{
  "n_layer": 9,
  "beta1": 0.9,
  "warmup_steps": 241,
  "seq_len": 512,
  "steps": 7322
}
Each number is 128 + 32 x the weight over its row's rms, rounded and kept within 0 to 255. Layers, rows and columns count from 0. The size above them is the row's rms in percent of the matrix's.

# layer 4 MLP down (transposed), 1728x512, rms 0.0377, rows 1114-1131, columns 384-511
size [102 102  91 100  97 102 108  99 100 102  97  95 105 102  91 101  92  94]
[[122 123 135 103  80 125 117 139 142 118 182 147 134 112 145 127  98 117 175 191  57 179 205 114  89 163  66  91 139 112 140 129 130 169 158 115 125 140  97 109  93  98 135  85 177 126 196 121 109 130  88 132 138 161 159 134 153 135 138 173  70 100 148 116 121 108 163 154 146 129 111 182 111 102 168 149  89 151 107 115 128 106 133 130 150  95  89  84 107 180 106 131 126 190 146 162 130 199 172 131 156 129 117 154 119  89 102 159 127  89 120 107 150 152 172 138 111 184 111 123 144 119 133 108  91 173 147  87]
 [ 77 110 119 144 133 102  59 138 213 126  55 114 130 105 106 127 125 121 155 141 178 127 135 136 134 121 147  37 145  65 137 110 137 108 168 160 109  95 106 135 116 116 156 126  78  99 129  98 152 113 118 131 162 169 109 139 144 151 218 124 102 146 162 110 140 127  98  79 123  84 147 129 149 123  70 144 120 105 127 151 104 109 135  66  74 121 165 142 144 112 123 109  75 116 138 130 109 109  77 104 163 151 163 122 129 130 125 198 123 119 134  95 162 146 117  74 125 118 146 159 147  65 142 136 110 100 113 126]
 [117 147 154 151 147 120 111 150 122 132 145  76 129 147 125 174 147 160 212 209  97 122  92 116  95 137 147 107 107 163 107  84 102 113  72 124 159 133  83 169 146 141 142 138 146 124 100 122 157 168  89  95 128 101 122 153 106 105 130 130 141  72 104 112 159 124  87 130 119 147 114 114  98  89 181 123  83 105 157 157 140 168 168 145 151 108 144 116 139 125 129 181 129 167 159 147 143 145 158 137 130 178 141 139 173 139  85 126  64 135 120 120  98 132 119 117 218 132 129 184 107  92 125  87  91 147 181 133]
 [138  89 119 180 172 143 126 165 142 102  99 130  69 162 121 166 195 121 141 108 189 115 124 114 151 107 130 116 163 104 109 133  87  82 167 140 125 137 106  80 114 144 143 100 118  97 114 132  89 104 103 116 127 107  96 162 128  62 124  80  76 163  81 135 136 142  81 178 118  97 147 112 105 115  53 148 122 142 177 156 120 110 129 175 191 114  93 163 122 177  82 147 149 110 149 162 145 124 147  88 170 118  47 122 162 167 120 109 139  99 131 105  98 120 139 140 108  82  99 153 171 117  97 116  73 132  70 100]
 [180 116 145 155 115 130 133 156 169 175 146  59 159 141 117 192 113 159 143 138 102 121 211  91  89 125 115 173 153 158 200 138 141 125 122 124 139 144 156 113 105  87 141 111 103 126 167 213 165  28 110 150 147 171 114 120 142 168 143 128 168 127 170 166 140 127 157 137  86 161  97  84 178  89 101 113 124 118 138 233 117  52 128  99 117 101 132 113 124 142 118 125 150 144 156  88 188 110  94  90 135 133 161 180  59 146 162 104 144 103 114 155 162 108 122 212 181 134 126 122 158 132 103 155 155 143 145 124]
 [117 109 107 131  97 149 140 150  92 156 153  95 121 165  82 124 176  95  74 127  72 115 125 139  76 135 140 125 135 107  95 157 199 165 121  78 149 123 124  92 127 124 128 111  64 105 129 152 135 128 168  94 130 145  95 157 179 110 159 127 148 113 109 143 118 105 141 137 179 142 164 164 136 129 129 151 141 131 145 159  49 150 120 147 137 143 160 119  80 114 121 137 121 148  75 205 119 169 225 141 118 181 158 141 101  51 107 129 138 134 125 176 153  98 217 171 155  69 104  76 124 156 154 134  42  75 127  66]
 [126 155 170  93 137 144 178  80 108 117 136 148 142 104 161 210 134 137 126 135 144 172 119  91 181 125 196  89  51 130 131 133  89 172 117 109  98 161  89  96 104 161 125 147  70 137 185  77 122 166  91 138 163 131 108 109 121 145 155 137 197 184  85 130 106 159 121 150 162 128 164  80 125 130  66 121 190 118 201 130 146  25 143 115 116 104 167 136 122 135 117  92  82 166 117 158 154 139 177 130  99 114 186 120 133 131  69 124 109 125 135  93 115 148 144 115  78  82 139 105 122 171 157 158 138 112  82  93]
 [182 171 108 126 155 132 112 118 153 110 127 124 111 173 120  97 145 177 153 132  93 132 134 164  90 124 152 110 203 177 127 126 139 199  94 129 167  68 128  60 154 136 112 132 147 111 175 146  63 126 182 155 115 154 120 191 102 157 191 110  82  83 137 138  84 124  58  97 148 176 158 158 166 121 142 142  69  67 113 129  98 165 139 174 109 128  86 138 150  86 122 141 106 168 108 155 129  94 120 131 171 128 115 116 130 172 144 143 160  90  92  62 100 174 141 152 163  72 104  84 154 137 147 125 143 103 203 159]
 [128  81 172 166 144 154 115 173 178  78 123 134  77  80 161 133 148 124 126 145 150 130 116  92 163 121  78 142 144 164  98 104 135  91 172 161 158 136 139 168 146 126  78 119 118 135 151 157 149 120 124 118  97 111 125 190 176 180 166  69 175 120  70 115 214  77 180 115 123 161 145 126 121 141 137 166 135 185 173 114  75 105  97 128 163 148 133 116 146  75 135  98 107 101 140 144 149  80 140 154 164 104 141 148  92 135 104  92 100 132 144  76  89 166 104 157 196  55 139 169 152 100 139 164 110 150 139 127]
 [111 101  93  64 125 106 169 126 106 107  93 102 147 147  97 104 113 135 130 134 202  61 132 154  72 110 184 167 129  76 133 102 101 107  92 135 132  73 124 142 120 117 133 137 116 104 125  82 131 117 142  90 167 144 132 174 102 159 159 114 122 175 125 130 132 104 148 122 131 115 136 137 121 138 138 144  58  94 158 115 111 118 146 129 223 106 180 115 111 149  89 140 158 193 162 118 139  63 162 114 108 125 106 125 114 106 125 128 160 101 101 107  96 153 155 101 194 119 102 126 119 137 102 158 152  98 150 155]
 [ 62 129  86 162 135 107 153 105 151 120 144 124 127 196 125  49 147 168 140 167 156 167 111 165 108 130 171  88 135  88  91 181 157 119  95 145 107 105 156 119 183 160 125 166  91 171 105  57 167 155  89 169  92 132 121 101  74 137 167  70 158 119 134 150  71 177 129 129 107 149 184  88 139 111  85 143 130  92 125 115 162 125 151 129 115  98 145 121 163 121 181 134 157 112 129 146 163  86  60 137  98 155  90 183 165 104  90  85 102 163 120 189 145 127 132  77 136 125 135  47 198 138 148 158 154 137 123 124]
 [100 151 134 158 143 133 116 161 179 100 178 132 126 122  61  81 142  95  67 143 108 124 116  90 121 120  90 139 122 132 123 117 110 128 114 127 189 122 109  98 103 129 214 182 161 121 157 118 172 108 105 107 147 157 168 168 112 147 173 105 155 255 106 144 162 174  81  85  40 123 180  94  79  69 147 104 118 122 171 128 195 152 123 118 145 132 182 125 106 153 133 143  85 179 171 117 127 152 119  85  82 172 155 165 136  99 164  94 153 168 170 153 139 124  86 133 177 114  80 140 174 146 122 154  86  97 107 125]
 [128 156  98 192 107 155 134 148  79 102 129 122 121 108 135 122 109 113 133 134 128 120  89 130 103 136 119 155 152  97  90 164 144 104 151 127 122 121  88  77 124 175  97 160 202 133 177 112 133 115 152 128 116 143 121 151  55 138 111 102  66 138  93 137 151 152 166 156 177 130 114 160 191  79  91  97 148 177 132 121  99 179 179 126 139  95 137 113 142 106 124 141  59 115 164 158 167 158 140  69 118 110 122 128 208 116 139  73 142 131 111  98 123 132 175 166 106 111 159 104 130 157 156 154 128  98 168 114]
 [152 119 104 139 126 132 131 187 132 142 149 169 101 157 167 130 102 150 146 141 161 134 123 119 136 138 112  75 140 142 148 123 166 114 162  74 166 135 127 118 146 137 116 117 103 126 236 120 155 125 130 170 131 149 155 165 118 135 153 112 149 100 141 121 135 143 118 124 100 155 142 107 105 139 104 173 139  86  74 120 152  99 119 123  96  92 116 131 203 162 112 118  99 152 114  73  76 150 180  73 128 143 103  70 168 158 158 136  86 162 105 170 103 199  93 123 150 122 137  48 158 161 128 123 128 157  80  51]
 [175  96 142  84 148  97 130  99 135 180 122 175 112 186 124 108 104  81 119  95 138  87 133 192 130 130  59 164 123 124  99 115 167 142 107 141 155  98 104 141 143 109 106  83 150 173  91 132 106 121 174 171  79 162 114  97 157 142 137  89 116 255 156  98 145 200 132 176 145 170  85 171 105 166 154 106 125 113 116 176 109 130  83 108  77 133  88 116 106 130 139 168 201 127 151 160 122 139 138 122 125 131  90  63 145 118 147  74 125  89 127 131 168  89 200  80 162 139 131 129  68  72 155 120  84 131 134 166]
 [ 83 104 144 113 131 151 135 127  98 107 134 160  72  95 132 131 164 142 119 133 145 138 154  92  68 208 153 147 165 116 128 111  79  55  87 102 116 118 180 148 113 129 160 105 100 104 138 138 149 119 103 130 155 109  76 119 139  35 123  96  98 128 172  71 136  98 136  82  76 140 149 114 133  99 111 145 143 119 159 118  74 180 138 117 126  75 122 155  80 155  95  82  71 172 132 118 132  88 182  98 111 157 107 144  93 134 119 130 188 139 149  92 117 109  72 188 143 103 163 159 104 103  76 110 151  62 101 108]
 [138 150  78 161 107 164 104 163 148 131 165 159  94 188 129 117  93 139 111 186 112 166 126 171 104 175 115  88 189  99 187  82 112 124 118 141 116  44 159  83 113 127 129 124 137 149 158  73 128  98 133 141  82 150 133 117 163 137 115 129  92 255  91  98 178 154  60 143 184 120 127 121 112  83 118 104  82 129 106 134 122  92 124 143  98 137 149 153 119 183 179 137 161 156 156 122 121 130 130 136 113  84 106  34 140 115 149 148 220 158 131 173 184 160 137 146 117 109 134 137 112 110 185 105 171  93 110 133]
 [126 116 123 123 105 117 147 127 108 132 120 102 149 171 160 126 122 105  96 131 118  43 104 111 143  35 123 132 105 103 115 134 149 119 127 150 146 123 109 123 104  99 158 110 155 146 121 125 116 164  97 128 129  61 148 109 141 137 154 132 116 234 139 101  91 131 134 175 106  35 145 101 160 139  46 137 151  68 132  57  93  82 114  71 112 181 181 136 129 112 102 181 110 189 105 159  95 123  85 142 153 166 124 174 136  94 159 159 100  93 155 141 155 103 129 164  93 125 157 163 155  41 110 199 107 149  51 137]]
# layer 4 MLP gate, 1728x512, rms 0.0391, rows 1115-1132, columns 384-511
size [105  93  98  96 106 103 100 101  99  97  92 104 101  92 101 100  96  98]
[[100  98 121 148  90 137 116 160 138 157 105 126  82  91 108 122 180 188 131 115 118 139 186 156 125 126 148 111 123 129  94 162 118 177  87 129  54  99  83 137 139 169 136 136  70 130 117 121 154 122  93  99 121 157 140 156 200 117 210  91 114 106 140 106 113  87 116 131  75 129 109 115 109 136  99  67 184 134 202  98 125 114 146  95 122 160 137 134 147  93  79 127 105 137 121  95 103 110 120 113 194 142 115  69 121 149 128 124 115 101 142  84 135 138  88 101 123 123 111 150 159  93  78 131 124 122  99 108]
 [107 100 121 155 110 162 134 137  76 142 122  57 135  94 153 178 159 163 139 215 112 158  75  74 174 149 130 154 134 156 118 119 153 133 101 150 157  93 137 112 120 199 127 162 162 142 105 101 154 145  85  59 101 116 138  96 112  97 119  79 124 123  90 150 143  90  94 167 122 160 171 153  99 113 122  82  80 102 184 119 163 147 144 159 149 122 152  79 108 115 155 145 165 121 181 123 134 117 135  76 143  92 105 151 116 132  46  73 111 117 127 134 139 159 134 132 136 101 172  96 126 167 127 123  79 158 136 125]
 [101 133 147 131 118 126 115  86 125 114 152 139 156 121 167  33 104 150  40 140 140  87 125 116  99 141 121 148 178 169 138 184 119 188  94 119 115  78  99 110 159 142 103 132 113 147 169 100 144 224 135 151 117 147 138  92 133 113 126 141 133 110 103 147 187 102 112 155 133 168 105 144 153 123 131  80 131 139 148  74 155  97 168  94  90  89 120  94 106 105 168 132 159 121 113 128 106 135 147 132 194 132  90 156  81 170  99 168 115 142 174 126 158  50 103 100  87 103  94 117 104  93 157 181 214 107 115 101]
 [ 86  84  99 123 160  97  93 114  60 164 144 105  98 130  95 100 138 129 129 145 176 113 148 191 184 178 161 191  96 122 189 148 171 153 128 138 102 100 143  99 159 143 157 126  86 147 121 113 118 168 189 147 117 151 146 134  99 120 143  49  90 128  91 112 138  99 126 206 155 113 112 160  76 140 105 118 152  83 168  55  76 172 165 161 138 135 192 156 147 169 132 133 177  90 130 129 139 126 150 149 149 123  82 100 199 123  82  67 110 121 172 118 135  86 106  56 135  79 206 150 149 150 161 161 133 107 116 136]
 [137 103 126 143 110 106 198 148 130 142 156 135 176 149 107 145 214  94 114  69 134  59 163 145 109 120 117 127 160  83 149 147  99 128 145 165 132 148  96 101 133 175 125 112 115 174 150  79 144 136 143 134 122 187 135 138 224 100  66 166 163  97 117 125 120  31  85 112 148 108 160 162 168 126 138 104 188 100  90 157 120 178 124 161 139 115 151 146 113 122 145 133  93 160 136 135 104  73 158 168 127 140 110 106 127 112 115 119 145 135 187 165 134 118 148 195 115  98 109  85 125 129 162 169 167 131 122 116]
 [ 80 160 156 152 103 105 169  88 114 151 151 127 135 125 109 116 106 163 104 147 119 114 234 125 121 139  98 133 127 139 126 116 145 159 214 112  79 125 136 194 166 107 166 115 180 154  91 112 146 162 137  80 158 115 106  92 117  88 111  92 193 122  94 140  88  88  95 130  81 135  94  88 163  82 125 128 120 154 127 143 116  88 112 121 148  56 210 132 132 155 104 156 124 171  97 134 133 134 119 125 104  85  80 141 126 130 136 143 110 118 146 156 113 154 116 134 136  80 160 102 122 147 162 130 161 168 107 132]
 [106 123  89 130 164  57 132  89 131 131 126  96 143 166 197 147 200 173 161 125 127 115 151 138 103 136 152 132 126 151 115  55 141 103 149 123 131 117 110 177 152 125 132 133 159 123 126 128 122 111 154 139 139 166  65 124 145  90 196  77  79  99 169 163 162 101  91  95 144 139 114 141  98 105 118 121  97  85  87 148 113 142 182 187  54  99  79 127  96  95  55 130 164 184 132 194 130 134 115 103 164 106  97 108 194 148  89 144 156 131  91 142 184 135 130 159 140 153 149 105 135 127 164 125 174 190  88 162]
 [101 155 129 124 186 124 179 144 121 133 126 133 151 124  85 126 147 166 127 134 139 136 129 146 120 102  80 161 178 123 152 192 180  89 145 148 127 156  93 143 140 108 103 136 121  55 115 186 145 122 134 111 124 111 124  61 132 121 115 107 185  85 115 152 164 126 129  92  97 210 130 175  80 123 146 151 119 107 128 149 126 107 111 144 131 137  96 101 152 204 106 136 104 117 129  99 161  15 139  96 102 140 112  97 131 132  94  86 141 133 114 123 153 133  55 141 157  91 106 161  70 140 107 174  98 141  64 117]
 [138 106 176 102  76 142 111 174  63 146 134 143 131  53 163 133 136 129  95  84 146 114 118 168 178 120 102 181 190 121 112  97 152 103 179 120 143  92 115 138  94 130 154  95 155 210 105  94 156 101 105  64 138 134  95 109 170  92 116 138 119  98 134 144  83 107 129 106 107 135 120 134 132 154 150 128 113  79 170  87 139 121 152 148 115 144 120 152 148 146  91 108  96 159 110 117  88 110 138 133 143 161 167 132  59 118 133 151  90  90 136  86 178  84 115 168 117 102 131 139 104 135 168 106 113 132 125 102]
 [132  69  99 146 123 125  90 152 104 120  91 138 159  84 190 159 120 108 107  96 119  76 122 160  99  93  76 106 133 112 195  76 115 148 132 163 200 114 161 125 122 117 139  69 224 134 169 163 159 119 177  83  83 131 118 144 157 140 104 174 116  76 142 115 148 152 113 133 171 117  47 174 118  88 143 122 134 155 111 136 124 155 167 103 140 151 152 153 102 113 150 137  80 151 123  75 116 106 196 121 107 131 122  64  71 110 170 134 182 167 141 102 195 126 128 156 150 142 136 159  82 168  74 155 112 111 118 115]
 [153 140 114 162 101 177 122 141  87 184 151 117 137 196  84 183 134 126 155 120 143 127 151 140 136  97 124 147 184 152 103 170 127 115 113 152  68 112 137 139 164  86 139  59 100 160 137  77 120 138 177 126 149 123 105 193 154 119 160 153 163 114 176 102  73  93 160 105 138 130 142 178 138 142  70 125 104 103 139 109 108  71 189 141 118 137  63 124 201 114  93 137 140 187 100 157 116 146 104 227 130  94 147  25 137 115 115  80 102 109 147 152 123 130 108  81  94 104 127  55 119 143 132 143 147 180 129 149]
 [ 30 161 138 171 143 187 122  97 103  91 138 139 158 109  89 114  71 114  87 178 135 124 144  95 144 157 138 135  92 111  96 133 134 127 133  98 104  68  83 105 183  94 160 134 117 117 122 153 155 140 156 128 130 174 189 116 103 118 137 138  58  82  98 131 136 149 178  94 144 118 142 142 117 132 164 117 180  97  84  32 141 171 144 141  96  97 114 143 153 125 105 117 155 167 178 124 124  60 125 195 101 137 120 111 135 125 108 139 141 124 133 130 159 138 138 127  87  76 113  83 137 113 162 163 114  92 193  93]
 [ 85 137 121  96 130 106 119 115  59  97 173  85 116 156 125 139 145 145 145 122 113 151 130 113 121 141 110 158 176 102 123  92 130 123 183 104 170 128 172 149 138 166 167 115 125 106 170 130 153  98 152 124 123 143 104 185 174 150 145 137 151 138  97 171 161 157 110 137 124 128  81 128 105  73 161 115 160  82 147 156  83 156  70  79  57 119 102 134 145 152 117 132 162 149 137 149 136 107 207 142 113 111  46 100 147 140 142 129 176 153 117 170 114 100 111 152 125 128 177  99 126 170 132 138 198 170 143 136]
 [ 73 179 135 215 119 184 155 124 128  99 131 128 120 103  96 161 125 174 101 125 126 157 129 107 158 134 215 152 157 123 146 108  67 136 183 136 154 177 120 163 110 113 139 151 137 119 120  96 179  69 143 123 211 143 101 125  60 110 145 134 108 107 111 108  59 134 134 168 178 131 193  97 151 120 103 165 154  91 180 128 185 111 179  80 121  89 125 138 134  83  70 100 118 161  89 121  96  69 119 126 172 111 179 169 160 110  77 169 127 189 110 125  73 127 124 118 140 113 154 136 194 203 139 168 143 173 145 147]
 [121  98  99 149 102 168 150 115 102 107 156 181 152 105 102 133 135  73 106 143  95 103 146 166 133 126 148 122  97 131 131  94 108 106  57 165 128 118 113 138 120 170  55 119 143 138 150 168 143 149 129 159 191 161 128 137 131 122  63 119 127  88 157 131 143 103 125  96 136 148 107 128 137 119 129 153 135 115 111 109 156 127 136  98 168 132 123 169 103 141  93 157  75 111 101 158 119 133 147 126 168 111 148 133 157 109  89 146 178 169 116 115 116 160  67 236  94 102 128 153 160  86  93 132 119 126 107 132]
 [129 109 148 130 143 125 115 115  97 147  93  73 160 108 104 138 175 157 172 116 140 129 126 150 166  81 139 141 123 137 110 163 108 130 114 154 131 139 141 104 148 109 139 149 142 116 103 156 159 112 155 100 200 106 142 118 107 111 106 142  98 139  73 105  93 112 121 133 125  88 117  90  89 124 174 162 162 129 112 132 123 155 110 146 132  52 126 158 148 133 106  55 203 165 143 127  82 108 100 147  85 155 116 147 143 221  92 140 116 160 144 111 101 170 137 114 115 117 121  80 138 155  76 115 119 163 106 157]
 [ 88  97 136 186 141  96 106 108 180 144 121 131 118  92  80 172 129 160 134 124 161 116 113 108 180 204 168 180  98 174 104 108 137 145 147 127 135 144 144 149 142 140  92  96 161 141  99 163 187 112 107  98 139 141 117 138 103 103 115 158 122 145 119 217 128 127  81 167  86 140 139 122  67 151 188 130 103 139 186 122  96 143 124 106 145 122 172  84 156  92 172  81 188 135 154 186  98 112 145 135 116  99 120 184 171 176 117 139 126 185 142 108 112 103 162 141 132  72 134 127  99 185 151 123 100 137 109 154]
 [167 162  90 111 162 180 149  76  82 101 125 119 202 106 154 125 161 173  97 104 141 111 136 137 144  98 153 112 130 147 107 118 109 120 114 138 125  97 150  81 126  98 159  99 152 156 128 128 166 169 123 131 108 141 116 146 120 139  66 177 149 100 159 105 154 142 146 144  91 141 118 164 107 190 143  81 124 123 126 118 138 103 106  87 139 147  91 138  83  40 161 116  88 133 124 105 112  95 163  87 126 137 129  82 203 215  65  97 124  54 126  71 161  92 133 134 150 142 121  80 172 122 148 188 129 130 139 104]]
# layer 4 MLP up, 1728x512, rms 0.041, rows 1115-1132, columns 384-511
size [ 97  92 100  96 101 107  97  99 101  99  95 105 102  91  98  95  93  92]
[[141 134 124  78 144 172 151  75 145 175 145 147  91 117 161 165 136 143 101 130 113 136 101 184 118  60 124 114 106 130 102 122 137 135 180 127 156 136  97 168 132 112 118 144 195 152 114 131 103 182 113 145 106 136 153 154 138  87 129  80 140 151 113 187 142  92  78 175 107 115 114 150 113 100  73  98 155 161 130  80 159 112 138 153 171  71  89 142 168 108 151 147 136 193 120 151 107 138 144 182 102 101 115 115  96  96 149  90  85 118 136 182  92 148 176  90  80 103 104 132  97 162 136  91 122 158 177 158]
 [163  98 107 119 106 152 191 122 101 114 141 166 114 216 104  72 139  89  96  73 129 159 128 167  75 151 144 118 146  77 135 125 110  87 109 108 141 136 128 152 188 104 110 112  98 100 123  96 100 132 115 183 106 164 139 163 128 114 146 105 147 108 152 171  92 164 115 169 100 110 125 123 143  84 137 170 120 102  82  95  93 102 118 126 125 155  84 111 137 119 118 131 120 139 118 123 157 140 133 152 148 144 100  40 107 116 145  88 170 135 117 152 100 130 107 119  66 198 119 118 128 168 140 120 125 112 170  79]
 [155 130 127 160 183 129 109  65 122  94 120 135 161 173  89 130 162 112  90 154  95 109  83 107 135 132 109 187 117 164 157 129  92 151 161 115 153 104  91 112 143 144 133 119 121 126 142 162 101 175 105 134 155 114  91  59  84 111 100 144 119 141  94 157 187 121 122 154  99 122 128 137 103  99 163 105 187 139 176 160 189 113 131 107 150 207  91 164 125 190 188 164 137 129  53 159 146 162 127  91 184 148  90 154  75 179  78 203 138 137 165 116 134 102 149 112 128 105 111  99 145  73 103 128 146  57  98 126]
 [101 117 122 157  80 133 143 156 105 177 113 111 101 157 140 124 113 130  90 142 160 142 126 213 162  83 180 111  91 106 154 197 146 122 133 170 146 140 156 150 116 115 121  98  13 167 115 132 109  97 128 200 159 118 139 162 131 139 123 134 127 143 100 109 102  72 119 167 114 116  75 125 161 156 149 159 155 113 125 112 117 150 144 171 144 111 134  94  90 179 153 143 120 102 111 194  91 113 145 160 153 137  86 130 187  84 131 150 143 109 110  94 144 109 103 134 144 128 121  95 154 119  93 171  88 103 169 134]
 [101 173 117 124 105 136 110 181  68 131 157 134 153 129 154 114 119 154  94  98 132 135 145 151 102 112 119 108 137 141 155 121 167  56 102 112 152 135 159  80  96 150 136 167  80 153 118 190 123 119 195 132 117  81  68 122  76  93 147 168 124 108 123 129 133 127  94 141  93 148  90 168 172  87 179 164  71 126 139 175 141 176 156 174  61 109 103 120  77 122 130 167 147 110 101 157 114 120 156 121 109 162 125 128 170 126 140 155 159 171 130 148 113 104 149 132 142 162  94 147  92 157 136 157  69 109 113 153]
 [131 128 112 124  79 116 140  92 113  61 133 126  85 151  55 148  91 113 105 147 152  74 128 110 139 105 143 137 161  77  51 171  79 113 137 126 185 129 127  57 104 103 111 153 122 181 139  81 159  83 163 108 191 145  64 143 134  80 169 111 141 146 104 128 168 125 112 157 101 113 132  95 141  86 144 173 120 103 172 130 169  97 132  80  94  79 164 116 174  95 141 156  67 125 126 145  75 176 170 161 157 114 107  86 125 103  70 140  83  92 139  80 126 128 179 130 114  92 200 139 156 166  88  74 115 114 192 109]
 [104 122 125 131 108 189  61 127 116 125 145 127 106 114  84  50 126  48 153 189 116 116 172 154  99 164 176 175  82  60 101 177 153 132 142 109 131 123 142  92 174  98  94 138  79 172 137  73 116 150  91 168  98 140 163 171  50 148  93  81 155 141  90 152 128 135 124 106  82 136  79 106 183 160 135 136 110 136 190  94 116 128 139 162 175 148 136 149 168 123 185 158  86 113 125 102 100  92 157 185 159 123 140 155 185  98 157 101 133 121 147 131 152  41  81 149 115 124 183 107 129  91  96 171 111 105 133 133]
 [ 92 133 168  93 119 131  65 107 157 128 125 100 151  65 198 120 111 187 140 123  94 158 161 166 155 116 116 175 144  42 152 117 161 173  95 159 166 176 176 151 128  54 141 160 163 114 181 125 153 119 107 145 136 154 183 125 136 136 158 171 177 121 180 149 136 157 116 142  86 113 134 113 106 128 131 132 192 156  73 145 160 111 126 139 151 119 121 160 161 119 139 148 127 127 120 149 149 136  99 105 111 130  87 100 160 177 129 144  45 103 177 147 182 111 137 107 163  97 128 119 120 111 112 114 167 109 109 163]
 [158  65 171 170 168 168 164 127  70 174 144 100  95  85  51 118 113  98 128 150 116 193 165 113 149  76 136 170  79 147 104 120 136 139 127  85 120  60  91 205 161  97 150 113 109 135 120 153  77 118 123  71 125 129 125  90 197 153 124 117 144 145 116 140 104  99  94  65  99 175 134 131 163 149 139 117 107 103 109 125 154 120 102 133 123  76 166 167 165 131  79 128 180 177 160 154 135 173 115 112 156 118 159 107 115 114  89 121 134  67 150 131 113 123 149 143 117 140 156  82 136 129  79 113 201  62  93 141]
 [132 120 107 112 126 186 120 171 126  85 116 152  52 115 172 207 116 122 124 149 129 105 133 139  69 116 125 108 203 140 187 120 139 198 169 135 128 187 151 113 135  67 137 126 160 103 117 153 116 146 111 115 121 137  88 111 166 186 134 134 109 113 163 120 194 237 138 114 121 158  73 133 134 158 123 122 124 188 180 166 130 170 148  93 106 166  86  97 133 126 164 152 124 170 130 111 192 139  94 108 125  52  98  72  80 180 134 125 134 149  66 107 117 168 184 118 136 171 131  88 104 126 101 101 103 109  97 107]
 [143 171  68 198 107 132 138 151 122 163 145 120  52 145  71 139 147 104 170 196 160 115 182  59 132 125 142 135  84 151  95  96 146  87  94 116 135 163 140 114 185 132 126 148 152 133 104  54  95 125 167 137 111  76 165 180 121 125 163  68 106 134 154 101 111 159 102 113 118 136 173  97 153 124 108  95  93  90 191  90 134 158 122 142 158 127  67 163 200 123  99 104  82 168 132 136 127 112 123 211  74 109 172 129 167  71 137 102 159 154 146 146 111 101 111  58 113 110 107 116 114 150 112 129 115  99 120 154]
 [155 136 104  86  59  92 147 141 227 192 152  74 117 114 116 113  94 193 206 112  96 184  87 154 123 120 117 100 169 137 116 170 111 137  80 135 133 123 123 143 109 144 151 121 150 125 147 101 142 141  51  98 167 117  65  76 102 130 106  99 167 159 110 176 166 147 107  94  73 166 123 119 140 177 120 150 113  75 108 185 102 143 155 113 123  82 119  85 103 120 137 130 123  96 119 172 132 216 166 108 166 137 135 135 107 119 115 157 109 101 164 142 133 142 130 140 182 184 146 132 168 181 148  93 143 186 125 148]
 [125 149 121 114 177 119  72  93 110 165 163  76 147 133  95 172 146  98 151 162 180  96 139  67 154 117 146 155 131 145 118 154 123 190 106 213 123 144 158 202 129 140 109 140 177 181  68 135 117 187 166 130 147 128 171  85 125 177 139  91 124 117 171 176 108 101  93  44 116 169 119 102 107 208 128  92 108 150 101  73 128  99 118  91 135 137 170  43 137 167 108 133 149 139 116 179 164 119  84 139 150 177  95 146 120 126 107  64 150 144 142 128 163  87 121 120  96 137 157 132 120  90 120 127 168 103 107 147]
 [125 151 188 110 154  99  50 106 140  70 122 127 114 115 218 135 157 125 131  86 109 114 103 152 199  92 157 137 148 122  47 136  42 132 187 156 139 151 122 159  97 100  93 168 110 122 100 156 134 152 129 132 143 134 121 145 120 153 127 162 115 155 106  74 144 134 127 152 183 101 173 101 157 161 132 197 145 140 141 182 154 126  63 139 136 128 134  82 101 154 136 122 117 171 112 114  58 146 121  94 168 121 158 159 107 159 120 143 159 227  98 114  98 173 105 146 126 138  91 194 180 136 105 118 140 116 122 100]
 [120 115 173  67 142 150 121 187 132 128 114 150 151 108 129 135 150 137 114 101 103 113 148  25 148 106 131 120 197 164 162 139 103 117 200  83 153 166 172  73  92 124 182 140  85 113  78 104 112 120 116  94  86  69  86 130 170 104 151 138  76 128 116 174 122 142 107 174 144 146 132 135 128  77 132 162 145 143 145 155  69 104 146 121 123 116 202  94 129 143 138  66 153 186 122 108 143 120 173 170  87 150 121 125  94 120 133 103 153 144 142 109 168 141 195 134 138 114 144 147 132 174 182 193 122 105 120  89]
 [ 97 141 109 129 215 136  56 134 173 124 109 107  98 152 134 151 147  67 214  82 182  95 151 121 174 108  92 119 125 146  89 104 134 117  88 117 218 178 129 124 124 102 153 139 187 158 109 136 110 103 133 131 155 176  92 145 118 112 130 164  74 128 132 144  33 116  99 119 182 151  78 129 139  99 124 170  85 103 107 161  96 124 147 130 110 139 104 120 136 122 145 106  86 127  79 179  94 101 132 230  97 138 170 119 105 156 181 112 113  87 112  82 126 133 101  89 176  91 128 116 171 132  93 104  94 122 156 138]
 [ 86 132 123 130 106 153  99  84 122 147 169 165 144 110 112 122 163 175 109 197 108 156 127 124 119 179 101  83 205 178  59 138 167  96 101 143  97 152 144 119 102 138 186 110 160 117 129 113 166 132 120 140 106  98 127 165 109  94  61 141 148 121 125 152 193  97 121 106 130 150 151 177 140  75 151  95 127 140 106 126 109 117 163 129 147  97  99 191 139  80 150 184 181 131 162  86 169  98 182 136  69 113  99 129 101 150  67 134  91 139  88 194 143 116 145 117 141 158 108  87 167 153 103 126 129 171 107 149]
 [ 15 100 154  96  97 197 103 152 124 150 125 127 126 128  92  47  86 137 161 168 134 130 137 142  97 126 166 103 148 151 164 188 204 160  96 146 108 170 121 173 144 150 135 153  90 115 111 147  91 101 195 139 161  69  93 147  90 129 174  61  86 124  96 167  85 107 156 146 199  99  98  47 131  68  97 160 123  84 118 163 102 159 153 103 125  83 163 136  97 188  87 144 139 103 174 161 180  87  94 167 131 107 130 148  91  82 140  98 100 133 123 165 129 137 110 122  81 137 139 135 161 139 129 120  82 141  88 113]]